Weights of a small GPT-style language model, trained from scratch on English Wikipedia.
Size: 19 layers, width 256, 2 heads of 128, MLP 256 GeGLU, vocabulary 5777.
Architecture: no biases in attention or MLP, tied embeddings.
Training: a variant of SOAP for these matrices, 229M tokens, 3560 steps.
Each number is 500 + 40 x the weight over its row's rms, rounded and kept within 0 to 999. Layers, rows and columns count from 0. Numbers have three digits each. The size before them is the row's rms in percent of the matrix's.

# layer 16 attention output (transposed), 256x256, rms 0.18, rows 46-127, columns 64-127
092:483494505508544529424472528516532512506415421467523542466482512527496586509551520457459405492465472535579467521541541485475456463530509520435460464535538515510528429506495504402485535562483551
103:507535526465441524521496479501581453520511469472426488476508492447507535561444561509552503508481497508566482462560441544515459539508469503457415498497385545547513516497479522520576524472467451
098:615424464536445525463510487494510455515542565502531500428463582515589499484468641512485571490511553463493556400457490453477504518480429559521429504495533557519497556531488420467491451523513533
100:516520445495443498480527487517506461476492465516511568442451502473481540491538540482531486543528469426426438465466509483550483481537471487544496496432537536489458513457460546538514492483561558
091:448484523589529546524589558478476510510477595566424440518427543508499486477466483527518450446572531499532454538474564522522533547503495515512483483505526489462519522555454520514559497469464504
099:424549504520470423492507488485481523543531458541559526515522552558546467509532515465483464554475504525517504537517511448458526476424484512580515485494481457543464505438508509477485463538483449
102:460525474512462450535485513523532488510524499509403457455410542525494415462520443501545416445542461551472508487506438536512588524415514464427472477511475515491578496492471492509555416512518545
088:530528564483499495502460510513517497521504449519506511497488563565513599487518505486501475544507414449540511543531442457510506529514505498499467503450464479488547538472423524507507407513439463
101:433563470549492540519484553551439537507495535547542480504508495517490513439473478577445423412547474551467512551475507486461507543494559477532514520493508457532487592485553449538610585443500527
099:511545536531550480563518534490499541459485487475574562467472455629532510456560512493457503485547506427541539528515530498495430480525444470504490501471494474520484501460479471526540530505457511
099:534544515448519546504529483538463516563473473560471485452474495512513558514472421475497492485496446456509509446575522539493449572527508473530501493525448511500624541463507415473539478493506433
098:498528471510494568484486499487540428509532480527575500500476468561477514539492523541439511555521458466513523556553521509550541435479464514524529547456527518483510528543567492423486428474550461
098:514500560460464489562484546502504446505589532518419482434433523507556550540515477496549483490477498499530501575499514494412500437502500510520503523514466550509474494502555510513477463496501572
103:462495506548435493481553515472525462479510596434514566495477449537566453541506500535431543476447496447508446572517525518551450491472510499442541519516421461477473474476541468402472470550461431
108:488477463526503498483568513495589535536525464565420540526608437512505494517483529501532453492507510457543542530544467525549468481472585527526500492442495533448535474505488504477544478538464499
098:514524567515562510488464404530525494480477485437450523498505488465430529537542483477525492481509530468488512480492508491433472461576522492486619546547489499397470502460497519500548481444442503
107:580439554507479518521465448490425529480439435565504619578459462472445547475547564490437518409469459487527502554539456459518469499496522512484474566529527504510522526492443479470467532528498510
097:531523496518512508461534419505473489537501486514485495528490470557495540575470458443515448464490484455541491466508457524551501554490541495536574435523479412445509446502390515496491487526591530
097:454523444502473599512482483424521549457530556475517426500516516514514510442594491425526499512530518460552561476500585537511476431507526516521467480495514590541495533480508526550510574416583435
090:477464490504415501582518515533516452523534516528433515438513588550538479489532478498512534504557474516479526432488455522538510507516540453529534576436472455482516421451450530467492539553482507
100:464505515498511501484480463459533516543439478510510452531479486519512521515512485519543488594502568469489471513462439493491514525577563501545470512487494545481530499575536477510548438471463492
109:438538474553559518525487575444436512474516559573490488414465484521457356495536583515472515517465516475533473556564526551422468480500541459470512441506509495504475525499507549526474453514552483
103:489468451561495445526503463544587558516512467598553443475535555573483475496501504498471528512576494502574525559474457542491473529522489516513459456462486528476536504508500452584462480440524489
101:498523438486454473531493505476455476531499447532609564521510536488490484554460466568575513459464491527486566481509496470455553478442494470564511538487418566477492552470488531466498486504544553
092:480493520536440496501561495472462470477475507571414449464486481462458528475489526422495503543505469441533528532544473453560495441487554542501526496575498501482499463444608479522452473419475522
106:498517548496540519497454518518488475463541448432545532518547520492576485520535378508466545556515531499510476481479531492492509495516525526500530468480383415514530512461465445461487447508497549
095:539437494524559530510546456467506511499504466513545508572466512501518465545416502549509537537449490444491451449559466490605497587472485521533500472491550510466507475460553457483469536446497520
098:428446505578556515530532488574492446482490547504494452468483480510482495517508480469566555561494440457474514493512505531555506469538484513506474519493538545476470508534488495488597478473489504
092:508550474431499513477501517524546505531541491447562490531511500486531535534499551477542561580496446560560486472473553536471521391466455470484474549462511480589558471533545463488515500510491464
101:482486545511486510492543437512547488513483535590478549466527502535405460494455553482525562560426506479476510494509510499541490503581492448487521515503548457522478488503545572466521519506532505
094:513547412515567540543495499465440434539477529538459507475545494529499508531509659505477556536523491502593384424440459474511510509512549463528470555420520544469467519484502454485533525496552494
091:510506457476539448450519457517508447483502546442465483512478498452483512475512510501553478493495494550447487554483498505415517519443545526539433513447508484551575464479411503476468482506508460
100:524524447587490497453557519531552453515479541433492448515508578511503486497420513499480520418502538518468524513423490542584473521452495488527490568554471480545509513496421515512421536525544506
102:495501499524494558515507476477480502498547462402440534485405497508474510463543487499528499587542520551441467539442527499499447447465468517525461499447466558544582505485501495515469454460446488
092:497488476495500520519484535439560474475522463529491445525507430475545505528494425492529448613506531490444498473484453478534472490548507521486513495568480481502558484489497488484488529545535506
098:460559494528520509504545476504533522519501517570426461454485504438521459492494472494515514546451554488447546505434569450487475578467437469463569504448504516548515451495539505471518488496517513
099:468523487530455492527493515488475407516526422505468498533530500480406483501549518541485503504513485404482432433451522415547507542447509451501458484518465537427478475514554532552518554496530520
098:557497504477498427522529507473469474545500523504567535479506555525503522515528444512519497491501560501552544464414468519489534476445452488496605528555480504533451584414547518493520521514531458
090:542479466553518539474529517481518431489451493435496482470494496454535552483490521457496598493574520519462454474424508516455525507550479407452467496506517537484519418499502534493502568599482568
091:499542468482417553411528544483536515448488518474507497535502550489503502482504561507508470478484529493446519497484445503556477471503491512576587503493487479511497549448476437503462417413502478
101:518491503576464424559522512470540482568505430524450449547471453558566535533416507528485546466481498533448536460480459531460482483475531492470472542509516513495511577510421532543490539497503479
095:476469546498474517460503506518562478510518480542539424489459501504445466467443469525479558462497563554499516519519411557496528510523498538449517507484535392471453494512399548509517416516503492
091:565540493460513560485470523546469523474485501442534545495503493478464475550550483518424573467488535483468521475506468480506574464487493431477494454478519450534546526444475504488501510548482393
075:452436477471485537505532519451526427511415537501584566534457450509431449487452454516500468555527479496549550532552439510572431520493554499517474540496564525489549495558536499430491476555508534
093:493507501436471510555497568495469530510476491539471511515558544449535470478541499499427533519514572505465545491497477481439542522418471458455517538587492526549465493489524510555472501460485543
099:512451500486505508489517486535553396498508574447426540472461517482534513468494420490422516540521489460497513545532542558429524503509489413442547533591510554490506564513562493411476483521517498
090:475495551448535500447482477525486545589536520538450587457510526503513531508433499515539439523489524469459492441446507568530512536546574523516461516493558509412558478501441418470483498508416481
093:530475468478497472548468448495493496487584443538532544497516489480546569550517368510479505522475538461341534581502540428576481456496545426462462495399542549483455491454533552558513561517467458
102:471542452527501503449479479442535497490518464494484536506456509453452434459533475460440480503502523555544505528506501520465537572486503519499484431497467506506486601533507520540485474462487471
106:488520490480534492556556531495525456474472498515506634560453525511433564513489566495509465545543504558457478502455513501556483507583524505511491494484463483496489506513567523498539513502501536
103:487592415528455529468495500498502528475438530507509545572452466577483478527417488443513444431517532499506479514483489501532449478448526548546515472505480477538518436533557503492495480476465473
104:495499523499513484510482591439502503485517531431504440436577475507482453551537578475539435512507496489588401409476474464540447553484476480475484469475530517431517546414506491527512480544512491
093:497483527505479495497454511501590516480561523566539443440385495466475481456501494529496510552429438477523487522502579516552475477461461512498558496473504514486549557510491523482447473444519514
113:395569463493500482496537550475468490511469503533488474567471502478433530501485415481417490525510475489487532524514542462500527515556452478513529521584543470501455534460490504539493515556477470
099:477588545574518530467525469484491589512535495519442546519476529526480501433561486520456506563462435558415478472509497492446519490451541492478452494535542513459522473398482507520492444545506515
092:473481546611490491445466479492540545558514496470486477481533507488520487499543557522446414527457466498446529448539473537485504414477452517559534528415447505547564534428514521515535572504508510
094:543493448547467553469504463543531447465485501506480595502463495495490474451477495477455488446540517515448479484416522444476502450503558473542471536507489422493516538490564590525528514499494443
095:468462547488527555438503508435521551497505477551558558507488484480534530534517612447544519544445482535518465620478490570526461586519519492475539514439479501497523443436442468490503546471477490
099:537505484485487472565416468511423560538499564470482512456497495503485431508542533472582521466555509494566509528488498424543528499465488507525565515519582539529497460467492504491492539463595458
094:543498453452477548475540461506515499451488572461514458505495488450472505427464571492610488507501523544517496507555462483467508453466520516481476470542536518492534414467456475526557504489512499
101:560526529524494531483502515432576482506506514556536545567467495486539483535458500510492556535496531438466538509556525434416535458498503524496587579454550453477493461595515516479430465472480471
092:505498509488532427572546462548460455545493542481399520456534438527499523518477484493524416454518461478499551469548532591464464522531521556499375487535481466489505511514452462480552484508501478
095:546527562524499629521516466486498465530577478438447508461460502486448525415526518431488536494501535524478525421490503451464433555478541525502581527569522555465493486478500483478543511517456491
093:497476503502533468462501480468484521478493388542498576506520541486453488464541528540506486460481541498493523495533471501484499480549482468472542513462532525498520552462520530488566490460473417
111:464447508565542483454522455544456537535544443521531470519539518532524466535448656524449511533468554439554529481507498542504510445450494505513403498504493449528502525525506460449479477467435551
099:515530542491441487501487500473545588533509424422455571514504529451555481507483526498533516487458552511520439362517530509465525537423512553516526539508471486478475528515539490489497569467418473
101:494565509521533519566481534497518492454489574523573518440408467537568542439525495496473424530489504510541497460545455573495482435530544436521524516517474524565432530432470467479559510506460466
096:494463552508570525521435562517438585507478513473511539464511506506508517475535480549488480539453499502532535576428517489512467502514523511538430515541408504516487500493563466507468491560548534
099:446505518539499539545559448453549487485508435550531510489497535520473479508480483469540558476437541466517524517496519442525524487481528475461530540496548479481402512498532511550497429526480530
098:495525432500459500522470452463494470557481588531581608512492511463485440522526439495557519498455513460441521536420504499516496485520496490571555477516501483470442552525487502504537532477596502
103:535472487485508507531524482386492527578472450474503545463508515449501471534513417445502485456502522512517505511544516579442551521558489522518532484485516496480493474480454553454501484483470449
108:518499509492474515575494460525442449493473506465486506481503482492424492544472477571487532502521518501457451468476452428447472423501445466468433487504504497528475471492447495504539477485500485
093:558574510479474495506519482459426495527460459543489506493516547553495479472473591484493578443489539475451557552508430522498442500496458492453600538497526435517401553487502509456476451496513515
099:524407519410503512525503447507434523496568484493545466514499417470483490459475385592462452449545474519464471431563530484469476549553501499523587445444583442499440451465584504537466506443506476
102:534477566492439558484464472444503490446498497507509489524565537446484455510547617459537494505498563511608484498455448546475471516463462494478523473527511554509486612544447537498461516466551502
097:495447508482435494550531474516481519483415462460518588504449569490475539462465531483481488481521434489493441504561491514544493551497516554451527477532514505441498592496536521471463560534414455
106:507466496566543523516524513527491446510549448527455474558408547457503537550580488511486485503498501470533466460507553475495447485466519571559444498615467511515476526473516528480541460411466471
092:456524523505472480539495502505439515577520482528460582491518539436498552472506601535522499548495493439459510540484488557510512539408491522455485476437494483537523449484439441529566530436498570
097:484485535476451402499442517498534497534468565481518515431523543474508521491497474438504459549509502475497556545495550494457462492450545492529528520479482531480469499551520455417507488502476517
101:497506528476529524498535517505508522494452524483502533470477506467580516484534510469475431548487421494476535495473518502470418511530522522521485465477448440503490521468462479468495593494487426
100:543485542477476492519462507522480473546541441474553428414518467434415514484448540593547515497581422536507523503455546533491503430514502450503459521529458534491433504529444514484481548561506536
096:449471487571454527567459468470430510520534572432419522435497473512541549467551445446525521514480484517591466467504497525573537462544486532507507460455468479438510493508536425496452528553456485
# layer 16 attention value, 256x256, rms 0.202, rows 47-127, columns 64-127
102:440520454430447527518493487455524516484472516496419589476553522489484499537532554429506489460504480517537527525492495576528534476566427463511555488533482551459398613462513525487453445517527441
096:481447517409478493520493509527525441466517480474514484484460537586501416501455504436516506444536570460522525483512448568478489462524441531511557457508580471501455526472508536434502511445465491
103:539542551524461479471524549499479476492492432564512557483477513496449531569520449418530504486478533483444490454539482495490415519474478547524491479540555512489495499481521561453505527536464500
099:472483439451513522476491547502469469540521500502481443533561516535544552519481503494471554461495512493466441533502512630531483480503422493527584501512420527482470559533544448494494504416523470
096:468476492529463463455625568522492539430516515493507433460592466427593498497513550489453594522457498536467463443537451523461463511524506489463445549463556463439456406513540522506571448477518515
109:550477517457532507486466453520491546508428464428498470578512474506447548552502423468506496508539502502551492540521469501553454431510523474512468507467528527464429536513483472501488489538555469
097:481502501500497494500426470460517501493559497529516505528604435454514446513497618511472533461489501534544476424502459471453485416500464490470452562431524538517521521457534523506480577532464424
104:502453436457490477512498429441516426472546513536534490498509470495536513502502545455509490478459550455544481496491503556510535533560510585488452543532474456508390560430442490521537472533549420
102:469447463495403494531589470448485523481562476476581515477578460467484484505505554518505560435485559489533419458496512532460527524459493535487458496457461491468552501564523529510526578499502452
102:514413508499428478511532385527532514488535454492529472468508498487466465551496455495510438460454478574505483523499471508560494508502481449451544506485485524484465522472472546550547542570523503
100:454474529561536507465566471532465490494491483502450543486442502433491510449504498496521490513478547503448543468423589492507505544511531535499507574496429492587496504475550512480476518480511545
097:491472472476572485468470516529517591491540527493506476487547423462496500561503578462464501487528551469517439458492380510549505508521509570492529556448530491523461500487510529477541526490426479
099:557551456447512485579585479424509461425503552512510531415448451484458433481473502497515509532473456438513545548436463557581519520539448427500509555449532550446552493452537539528515478490561430
104:495439443409531559527449488526501519547491459475519512517488529541471481484528504461506541479461454559521443499520480521543526564509469509505539485552437608532495599475515431474473542475481464
100:416511470564517447505444466489515450483626564533493477505573447444552513520498592472448526489476515540445474535490485511495414499487468496490503522400510551500482533459454541503529547503466499
101:462507507560499559416498507494594529501543501461535519456530492467481524494504488524496592503492498464475458613504501523502510474436530501549497514464525438527546480542536568552539539477501518
102:532563504480426531454445515537549504485483452507543500561510446451532548514507457506497556531470486587512398524505433458479488536531451524491532467509455559430560476498516464486524473488498514
101:416537485516518517572454545474524395520442540484495504475499540580513442559541454489486512581499500526523520474510578544514499461509443472481542530553453497491452467475473426498460425508519527
093:504492503544504495519538429462460515548499485430527462530508486429509570531503449463495443529533531460452431498475439477581506507497485448443448487449481501524522573487512595577506478491461498
100:504432442439474444498479470531478518511546504462527551544500495487558519542481555529458508470499487465521482452453519510540496474535521575458563409523503446494458542451446526510522514454476446
109:426468457522484436482510559472513500447512451522507399459541415421595531545521516535442492559472518501501494428507512547516483462520504524522447540470497446465468441531504472484490505480481529
103:529555463511453463524500511536499522538509545441538514587460490515546547436566514598536524428489496471554432475501496515505521474487477461486537438535507444467484505544499530514517512512530453
099:531521422431498468472475540473553519527514572450493557490521516504525498508512499432517502473496617407512523546546495516546425534490484455528497471472597506564445476503504566550474495515588449
092:540492465504524457494527495518473534510508471456509476454522493510511473498531442522405524483476536455517513419505533505467487457495543493454493508476480488515509487524484586536532567580558502
105:493554482517391454499538494474483496552443540496449489503491496351560465482433539431475538474479495501526534465446540464457462524489462526477464551446530510504436510489520564484459463464548473
100:399521481454490481472527505553487519479494451525433441501522531465544522463474500466486548496562491512446489492484502438428539504416538541553677518498523469525566494535457511421517543461469498
107:486525524516484486557420519519527514480506482498517469467516521464510559568488467549453390535484544485544554423482534475458444416464433445532493464516417500494517436491449524560461553536576511
097:506499511501481453559553405541466417471491530496524492473413495481445482519510459497473498531461510470466523478515593527455531550525491605499529454521518486490470495492561482505402466445540555
104:450492451480447494473469513465518436453542487526521458531550484468525531556467498543515529600483506493481501536506523536563462519534448478529488455495551482510629401518481472467535470520451463
097:457530477492519449515497490510529479441494504524517474520450515510575487509543489477549506525491543387431461516492523589527516481514536465526462481465511471566513562495422534504530526424457430
102:531449491455511482536535485525523576481488479467554525522538534500480527560498540522510440447483391495479514462539555481503515480522486453462461481488548463544484510533537464523480436545497519
101:545434534439514435478533432509503460576540512518516556586442489529458496423482433431548444503482524539508488490459514428515490455557548509461494474525537522431423513451460484473515386463458518
106:541453507500467450582511503526491488512458456543589526525492549429530522515477495469461485471471564480494536440494520454418475472445544562447496527534551485470443455505446559569514480567516493
088:505506554539457507501518525578424520500469494466515510486470560446453461539501440450484488473465484549521543451503501489494542538488502494458481531577508492531441500445508468482561482551571425
095:420476494534556458535501524503447478437520490558554497486541498483477539569445483484538499472484554489448501462485579513519497528490492517534448486565513485526385545561536477501463580509516475
101:501587452476588543501479544459479499475490503517509486417437504505448521534537505485523474464485603517504517537519487542497389502526516563513549420562468490441536469452444552524581503504496491
104:561491545583526541447527440554510499530525510493474504491552474557525449477410523568460505530510542520428473464525565537528456446513571487455465546396532530511542477539508531513505495489533554
093:409492528546450443465569538555474494422512449560515469541482476489527455535522472473499493490497551503486414503465533518447489584477533538534507431525516469516478434520445450474538485461417530
094:440459503502521422536510474519438430547562531528443496469517462544564490513459494457480463555444434449463526458477487460478431523515502483406542572447510488495478494424481493575502522438476496
105:531509444479455481435503464460591460534528520490558531460514465493446526503534556473447540425553543452473489528463488451515474519578533436463480511391567532480532478509524598558556484536533482
098:520444520554517510465464520526497506479530530544414487525494502467523507487485613570549462500422427536488491557530515528523523580511503479542408493562503512440555440470516500533491496487517572
097:527500509521485497571458509467496412489447533550480532509503565455487509569502490464513454501484465548516497485594560534453480543552436488508463494554436478494437512479571495497420386503540477
086:488564491491527484422540458447487404436528493476471506516497514481472541365438517532515511460511497492460513497517459526541515567586498508528513507513459568508528459543513507524529542465528482
095:493489540433520446505568507441493499452482527509501430446474513515529459474498552496535533472577563438563532456491494536483511508461509487512389527437546440539564482531507500496500547487515483
101:460505506525450575519506429480479469539469520472497552461553497510471498474479504491476467430514516484478478502487494633484430497493402465501498490465453537498416517476468448512503520440547559
095:485516463414466465485468502487501551515472492437500498483442485518496467482534546546446482486551518501525508494488486433473538516512502539493588401573550482466498516534475492485534464495386452
098:515500536607467528464507503472449498514498400537569528486490484521446527472501459493504500457522496591488523480479512470456486529547503555486556504521509467452515458482490508428455522561588495
105:442526456459519518456446492553500439545465483544522523550474565520423439568502455443488581490569497545547487544462519473452491495493505609558499524485491453484426573480434423455403470501502513
101:523494530488453528493543556499472555512497501514522450518539542472497478447534557438510491405541539547554440526432471501485458475457516546416452484530508492564443481472534474436547520499529456
106:506469447539551477449573488529457484547430413504438514495494471480493545390496454473550475543466501579447478516572529542516542525450530511509535485550509440505516523499564449481498512547565507
103:463533540465526478527456525480535489481468556484557489516462446516559439592555555500505538483511530464515457473505473450516537553522617516508480514435576505532586490505483561526548537516388449
096:521532534526498573545541517530477461506459527492457573554430505567479536474468509543457556513467476478472541519448528456549572487466483473516574560532521523485494495565514510470456540530507536
106:443576385468464543497513511506495479481457507521544501495432484555414421555515460478552470471474507458543505508497509558505500556511485520559477408535469491473463523530488454514436490469547565
101:495522501483466403500509513525527480501475453534579444491468447443509512623542452480477501559479458555544416478551470486447495488501494536507457477495553492504443464556461504522473494478496487
097:480511452497444441574514507470470449420509508514507514456457526403511521536512430500510457513481533457542554425468493433481514476493470486514511536543460492471440504537473520508439427539502452
101:473569517574480501509568518462504534518539455560513431436441497536427534450511530505533446588521494503440501501466453557508494525526511463471482576481476515539547527456551540518474458496458529
097:461567482489502448551458556463557546511540537479566471476497473459560497559503557560518575463500544489478420548490444477511466548484492518478512421494607538506540430509512499511468461484400466
098:499512566544517526475542498576464562485493446506522464478468544524499513421504516579537460566587433480493571564539527549504503416494598473498502560459500486527555444533483491429529518520460598
102:512554506456543469487525438564471505446524513473522495522459517538548504512478472445491484540552442554544500475522510492497511551500554549505476447515537476532518455491542425549496453482446517
100:479426500450535501419540463547460454549545455457438498416494545503562555383467529562486501426479522531531468482507504550478462509475458545436490526537475478551470473513480474497517504436582491
107:491551456447452523556523541460506618601422529462534453540588520475452541528499477442505432488521507448555476472517478518562568458451466413518470458476410473497458550508478467494467470469491422
101:389474494518471535527477467503463492544465501522607427525517550453496484521497454431442469522481515508526467548490444531529499486482530514484489513483517472560491513454500537515492546499476470
102:494489502488472449507470439491482543549564532533546481447526478496474513505490559532546504467483481447487557534484481425520468535458513424407455564494538452586514469446443530508484521514527451
108:577536465434454444523504554477564468448479507434503551509463546534519512541543489486465540440419521464482476494510508485464539533523405510548514421555574428443517474498596524497453396484477450
106:482491503470462551552497479534539506527436499504467465505541550509586472580470487453433520490502534531474497540510487552452538473503490493552513538424554446561485533505484505420496456503508460
103:496421476562508520504538455505490609555472537526454557477542471452527465478471464517459472518492538465477461489534521552460578515472544418480457509469460488494453472533504553517477538438485500
102:519535527521466476507465532487517476552509559459579555439534527464527465525485520480503588444436557460499472468466520511471468468495470536442563526540511477486455555444529509439502449531429452
106:497494538457504542461457565517499459509535521496441470481585523506471533483520533437445573450538509522490436503472502524468434561498400534509594442556480531452523530479561481478518489470475477
106:456448527539495517408523480482502500559531489491508480460511494457517532449466512534474538557506557531430559488553514517439436469479585539454436520480528485498519498440454571461501523509543515
101:508531522572493459448461483567524484478418457434467502529463513510515537490515509533519578497544454597485483598470456445531493509437588449532496538475500573471454527567445569468530441549549603
109:487503495435486429520476503484541476452497458520553408444539439468478499538544523453497457476495524451486436511555505569431500441503503517496466514428464477500487437547535515514461537530499562
098:552456508571522441451525512475576520456515585534511529462544457475469467482488580495529573415441559485444538529450529500484440557501474422450428593475517520514501532560574557432538510538545511
096:468517540524455540575445513532454507507449459511449444496477561495565489512571554477503533540558549520541519521500500425417567514412486499454603544483343470490489512496486469530463504519480472
103:488562509432462516488441520455495428545447578499497515466505478420560506500531499503490569494515488486513450577532484467526443511501541498505502454445543480518453489439495458485452459481363513
100:513550557599531527490510489519521591483507505495449445489469560520432485536483492471511454525499474504504477558527492560566509522482535413502545480526501505505506489517562471550497496453496544
107:478501449451475507502463499503491476608540510547489516502544521474489486521500515454424491515488564516522523502474496525514492423492477538424578536502496478540415507464485569508456483533514490
101:494475497404524453510449528477484620506439489511483485451515499465488480532511519488500546518493561511517505508554462409435501406467463492532517467539513498490474470567525508450470474436513446
102:557460543550518506505486491542522441505454479460537517526434485493549438496472520500533534494460473548481419501479464549536460513498487528479511550500526547467440521506518499446548466501484516
106:510500522565453464524583418434523581528472437492514507450460452465508467475490474552491479536548532481456570443497505448479516433512601490431444433490480549491585487494498543530500466517512564
102:583493567575518491493538481541472445468503565465498494511507514517507489508476520592465463537475541490463537483527512508488510502567589555462422468490518561474448509444510574461527465562522550
104:464540431457510554566483504490494609555438505540441518547509554444492463508506446400471453527479539507540593507511544459493509491459462459579541548521481524577399561504474521529412484481489431
# layer 16 attention query, 256x256, rms 0.133, rows 128-153, columns 64-127
087:550529507526536471515481531523490532484441536551561491438499564527516496423500559482454477521529505494445489438521487459549507505497538497524512541435602540479527494469529427477436445399509495
098:555530506482538450508498520531530523517462496509422547487515529529517482518591493488475441458503534538504541504441560450566468508549519488561501561504515520468491491517541459568489489462492467
088:454491545514476583481522463417513479483500467483542452545490496515481525490512521512531566471493521450500429539494381551487516479466482538453520551457502543525511553565514502441589517513486532
102:470519509518556448522509531550554505463466485498528495495479473562496457453578500544408445504470549495492480473459481468588513466549521450537515518474565518491506470522534455455445518461544531
087:495504490465443496526537519401461507493492486467531455526510425491506477518416477499519526462469484454500469478526497489434549559508451575438544481492453511561490564520406553523569531601520501
082:443473494508480465501458589460517462517525492558582434533514441528489522434514514500490537513536527477467415473469458540498461481495512515534483495472495547560426511531459499438513501476502523
082:521441496470479452567541461518552493457512532504414544533465473509476501466559509494469445490474512506512527495515496470500465485530525487500463467451496526549490457548564500517521516538450486
100:505493465457500526480528460474480543462544474505519488475491470483515495568464490475499571465529460455485507480486520534399500512493429549453559450475495504517454508504476500486526492502486486
083:586567519496496457511447496476531510535539519570435506507477539531535507527484540502468428518533542510528564513493503447519511431507510534509474473473539540481508501516555482456485453487454445
090:493492494462454517470515444514411544535534499553471494431495495514519542575486470503505498529572507523541494467524528545522492460498458538445568461516537542513473475478483541535499476492429469
093:511523466561461475474514499497490570480522486447578509511502467519403504572455493445577493498543451484512519505485522531470492592526434543468471496495507463520542519509490534509546418524486462
087:561490442552507515458479509420535472455493425452548456510533552464493506492568526511501580507499537484450521539465454470483507433540460524514423460458588462478483525471518496487521465531573510
098:502534429498534488481511592441428416543587525502511506461509564565516540427589459476558493542496485578506510556521521477431457466448537458488473523466521508492500481506502448537555455511473501
102:494514530516546537529468529493508527424469542539539549510522480553483436475480545419508533503463444562530452456492494517487511477473528477534505473458513517539518436512487562519553494451496531
087:558491445476578491531517557434525491476465540536608554536487489504507474487469476562515524515525543506520489500500487475579520421499528518581532563441478571512469496501476461514510516470541467
088:540534505528540472520568513580540493579538497586462510494478557544544509458566490556458487485470487527528549493477441481570502465448489493454489454445476536487479472552500490529460452466528487
107:460480479503485465442555505508482490497496502439487465537509521544521433492517489529494567518546529555489558518475470520509513526489519553492437515516552508498511452504546486466542526451567557
103:466501533517556512549455520540482453522515490506394530456501498515466505531555506537477490528499564463518534511543449501514481546520553404511481526478581483518468468459493557483494481470497508
091:447467458500476460539480489422539554519476474483496529473505492583455511543493478551423529520508583473485490449521475498478526514584465562515514529574575533564458493508476427476466495484558449
096:537451491530563533530463524510456446497483491452559526488513519498568502529515561486446494486497473512433475523454496439496493460431483466563450494510506461491548491497553460541548484467515556
087:450538506494458523512501508521526500520515487473457527458559526526520508502543459446471501484504413513528447526481526568482517533546592452509512456525495467465452435501462491448473505505461520
094:446507501516458520482498470506494561478512459491448485521544436480518514543424492427533473503471478505567507479517544509431501582520496493475508459501550464513470495545532475533549501537434465
104:504612537471478470497573429536421503584553447513508533487518486464512478533481541562518492392531458535475555486490531502537537532561443513511486480468499510427506501514492543487505491441527536
103:532484536534441471548473420499550580475465444529524471468479562503452497431536534502479462500581532459425532499473518481516503563641425548523571495514554486520451514485479500503498496458506510
097:479514565547399492466537510508518539524532569535429467448533498507480404472507504431541509578509508478527580461518492482473530535507505458449544473529569492460459442536575482493497516578470506
100:493507506502470484524508378511453541498460416503487522512530408443478498494441519431578438484559527428558505437488513492465499524515493443490555467527487454476486509553492473500520478518415434
# layer 16 attention key, 256x256, rms 0.134, rows 128-152, columns 64-127
082:519442471414502453420553494573419499479569512427529467525496477482481431497488525530550565376504522491524591550448526517495496497464522471455491389484476475533502534486552535507487579560512458
093:507449520443527492487484524520630504416466448525478471485453499538497503432498514512476535464508554507526459484502459480514498507565519508532425464486501464440568497465424500529443519436541527
087:528551476524493451498500474476430461572535538431586525464543458490482455554494501449567507568491456500495570470517521499455543530487516407538494503578472478560481481480470544501452454538452531
093:460470502427528531434485502477504563468495491493502508485468450487510522507496462500513491442623511467507475557481504518497440517476546600517493452416432491509510570488472503511501495472516419
078:451606442508478507530516479481423509521505549513462529434569542415410556570521465447579481563431469473497503471519514528484534496521535484480496540542454518545466408464479463484537472506529460
083:476498449500515559456542550505443509497531537526583507442506544538501514542412542511468507457536478447509539455479524430478433527553493473458511466523459557548489516518546480501540553541490444
079:453452535458521449557543552530545511481526501461497460470445518513567517490510441478491529506478558577529456433445470495500473466481516496566501534476490502459474473562469519542466563455553591
082:541473513525469461533482507544493518445526488496485447455486522522460549505455535511564441511440474466448500428547535502461522453496549443525500555501577567475424442512549527520525515500533465
073:446481565481517479533507527488566485517506461465507476555424513503552446426498512515544529450484527543482475532492538519468480517492489520557557519537505481411477537545472475528471512564535469
087:522513568480454482535479430511547488497563533500484499486530529523475510467504509518488460551486477485461370473549520537443542560533559412505506533506473449464496467487534476409498502495554516
080:510497463480494526526491459495460510520495556479467507484511604458484547496473509479507518592427598543474518477591527496480492531523564437419501539541498512494468460490471473494541474495456563
092:516420466471521440506532460502446426494504533428452464539486451496436562531486519515469469418505480425487483468551517545506582513507470463522479482473537525535528451506425540554514451493419481
086:497434493519512493452510464462538473488488512512498492474507465449484437551532465522446568516570472530482528506515466526525452551518467545507586488497539520409432569507510491488513548519409522
104:549458481420526503572486517578538536501471492448456487474462464439579515454503530469483488496578539493457460493506510508529523466538544485500470531515534448545536414457460532451491515509531497
090:428465465536513471514504541478443464488487425456535511559508476516559494514489499486500496415539516444463534509508493588490421483502481508578546443517455481528504521536501532490512490486458473
074:438509529444487554536469530471522502490593487522508424470481475506564523460493489530497557497551540493550471522480558534536528470442543499483608550499511463541494517574418551532450462529512489
107:502564532528549537485485464461567502517515516494505508577530540453518614424596460518457513529465548540529489500511436493486508566537492493448540583469441467451444515449526401559492517454400544
100:531469536500450443558571482513495522558492550444544493497518452496447471474568457510550480515416514476508446455407503547504544487448544506507488430542500504412589484518541475528513523464518548
098:523534449454507559518503527488411472472490536506456478529504544482460514477468454572514623494556497558493478565496460579496481462411482516474522527527491425522418522414512485487552513507433523
078:578488510504575437501497474524497599538506451538489443516498517505533506445512470486478522488518491577569562550540550531567433478544549508458580459535488553495502555573484524538486565491478520
095:544424563437594480538492464519484460528473538539571461460484501456462424505532613511474413500532486465486560560528531434479511528498436503567477501465510528476458557426433514559479528520581568
075:503487539523444467472487508486514526496428500454463592452438480474461528542504594460550515507532496495456531399603494504527507440560525482481444553543516463531481485449479449444498486471485493
102:557549559510533567467454521503542566477485530516462443455446496511480511508459458501538506500483485525536472491603515497457466511564587505493483555532499458534526471493437439465517469553561463
092:541470466499481499451486473471514532495478518440454523498477531577461486505532470531527478474523456507468500530549547536445481432442521516561454485503455547469458489470554477503421539528490463
104:480470525477478511573485559501490495579457575425516436497448498459483474508549577509503576441504580554439463435468448494518452462461489514489443551476550524452520477516473481570510456517466550